From a checkpoint of a small transformer trained on Wikipedia.
Size: 12 layers, width 64, 2 heads of 32, MLP 256 GELU, vocabulary 8192, 1.7M parameters.
Architecture: RMSNorm before each block, local attention windows, shifted keys, gated attention.
Each number is 128 + 24 x the weight over its row's rms, rounded and kept within 0 to 255. Layers, rows and columns count from 0. The size above them is the row's rms in percent of the matrix's.

# layer 8 MLP down (transposed), 256x64, rms 0.185, rows 24-34, columns 0-63
size [ 91  91 124 103  80 110  94  89  84  87 100]
[[125 131 101 132 120 125 167  83 141 119 137  85 125 131 103 127 202 144 107 185 140 125 136 149 120 137 161 138 138 131 137 136 161 118 159 136 121 132  99 120 110 168 143 135 135 138 145 131 198  92 145  89 111 159 122 122 117 148 118 129 137 108 113 168]
 [122  85 141 171 157 113 184 139 126 134 142 147 110 108 108 152  90 109 134 139 152 143 102 135 134 108 125 136 126 121 164 119 155  95 142 134 158 102 119 139 155 117 141 149 114 125 111 175 105 103 128  57 106 137 186 138 123 167 122 123 137 145 123 102]
 [ 98 114 145 101 108 127 116 105 131 163  72 133 136 133 154 105 130 113  81  84 144  77 155 149 143 147 117 131 132  86 174 129  98 136 120 107 109 121 125  94 155 110 105 119 115 131 143 129 118 135 136 125 123 108 134 105 142 120 165 172 143 148 121 196]
 [119 154  80 132 151 106 121  68 147 120 100 165 135 120 153 110 168 117 106 130 138 121 108 137 164  82 132 129 152 107 158 158 167 145  97 133 143  88 102 126 117 141  98 118 134 115 131 135 153 128 128 104 103 129 110 109  96 171  94 135  95 107  93 113]
 [122 122 109 135  82 109 123 123  60 184 126  76 130 101 161  89 102 137 122 127 130 126 110 131 142 115 114 116 110 115 153 139 124 111 120 114 165 115 126 145  98 121  93 145 107 155 101 127 127  93 128 113 171 136  97 162  96 171 128 111 146 145 110 153]
 [159 132 154 146 107 154 124 169 131 110 127 135 123 136 142  90 105 120 151 115 111 136 117 149 115 143 124 128 149 149 170 137  52 125 145 112 120 156 125 110 144  99 174  98 126 115 150 173 132 131 116 161 114 140  49 102 157 115 129 152 128 136 121 117]
 [100 135 131 137 133 135 155 122 120 143 106 145 127 167 107 148 126 129 108 110 143 151 136 170 156 141 158  98 150 115 146 168  88 107 109 123  99 118 132 148 134 123 189 132 180 156 167 147 154 165 115 113 129 116 152 100 171 174 123 148 151 132 109 100]
 [140 145 123 146 130  85 105 123 188 145 175 148 136 115 136 124  81 157 152 154 106 138 140  88 132 140 136 111 159  95 127 105 109  89 109 132 122 108 111 164 105 151 151 133 129 129 136 117 140 131 133  67 148 125 104 116 112 135  70 102 110 157 107 115]
 [ 89 137  91 145 100 134 129 128 102 167 158 131 126 109 110 129 132 142 129 144 138 135 137  69 132  89 104 136 102 125 121  98 156 171  81 127 109 174 115 100 131 143 118 140 127 103 174 106 149 109 145 170 103 111 124 132 106 107 145 141 177 102 157 129]
 [107 175 143 105 117 120 161 119 100 139  85 139 143 145 142 117 127 155 144 129 111 121 112 160 118 103  92 104 126 144 145 144  94  96 127 154 108 106 178 136 152 148 131 123 127 143 136 141 109  77 132 121 131 164  95 176 150  90  78 116 126 130 168 101]
 [153 151 165 106 117 113 126  93 159 129 146 115 147 134  88 137 177 113 155  96 121 156  93 148 148 127 108 135 161 144 121  92 127 125 122 106 115 108 112 184 151  90 121 168 128 111 148 114 133 141 126 143  85 137 134 137 129 167 147 162 112 143 123 185]]
# layer 8 MLP up, 256x64, rms 0.22, rows 25-34, columns 0-63
size [ 91 107  99  88  96 108  93 102  87 106]
[[ 90 147 104 123 139 129  86 119 131  96 148 119 181  98 124  78 114 120 146 141 136 144 127 104 185 165 126 128 140 148  95 157 150 122 144 112 115 147 157 148 130 116 124 132 181 101 145 129 166 159 132 142 133  75 139 115 138  94  92 140 114 153 136 120]
 [123 106 114 135  62 137 144 110 142 114 137 109 138  87 111 134 106 117 139 133 127 106 144 118 180 147  81 123 168 157 123 151  99 138  65 129 104 102 140 136 142 116 142 137 134 132 150 144 138 141 137 130 106  74 123  69 136 158 169 144 116 127 144 126]
 [155 128 162  60  98 149 132 174 156 120 142  93 156 106 122 153  93 121 142 119 163 127 101 137  89  99 147 145 176 132 129 115  98 132 136 117 127 102 117  85 144  97 135 157 126 146 115 104 112 161 126 125 108 135 105 119 112 169 143 123 127 142 170 123]
 [130 143 181 102 109 131 150 104 117 128 122 141 123 150 121  97 131 126 147 130 129  97 137 109  83 141 134 118 160 105 122 160 116 132 135 125 106 128 133 120 144  92 127 152  79 132 186 143 139 167  92 132 113 105 124  77 103 159 181 114  84 124 153 101]
 [129 105 193 115 130 124  75 137 163 150 174  90 158 101  85  96 111 110 125 118 141  89 128 121 152 116 138  92 123 141 115 115 139 169 136 130 158  93 154 144 141 123 156 127 121 153 107 127 121 107 130 174 144 149 119 117 150 101 131 160 103 134 138 152]
 [137 113 151 117 118 156 149 150 150 132 152 125 134 117 149 118 118 134 166  93 163 139  75 105 109 147 128 137 204 159 142 124 132 121 117 127  83  91 179 122 159 115 148 118 111 122  80 158 111 148 137 132 144 132 113 122 121 144  98 116 110 136 168  96]
 [108  93 136 118 157 139 131 138 158 113 131 121 144 140 123 104 135 127 134 109 109 129 141 113 179 142 133 137 137  99 147 189 109 159 119  87 124 145 117 125 150 105 124 136 110  37 113 145 147  85 143 159 119 126  94 125 141  91 159 121 145 135  92 137]
 [142  68 192 135 134 162 122 136 124  93 137 144 149  96 119  99 161  96 164 140 142 101 129 109 163 138 132 129 151 104 121 134 148 152 101 150 134 148 120 114 115 109 187 150 180 119 113 140 111 125 126 121 104 136 119 100 107 143 106 101 136 166 118 146]
 [162 110 112 126 122 151  49 140 166 107 121 111 162 115 102 124 141 106 114 143 164 108  94 117 125 123 139 155 148  97 133 133 141 128 137 115 146  81 150 113 121 143 114 123 136 105 174 129 132 156 176 126 106 118 118 134 124 135 118 111  87 170  85 161]
 [ 82 110 144 132 107 150 107 155 117 116 145  90 113 119 131  94  87 109 114 148 107  91  85 149 130 103 124 146 132  86 142 155 125 112  51 118 153 143 122  77  91 147 133 125 172 141 137 118  84 134 132 155 124 116 125 127 158 116 120 126 126 120 110 119]]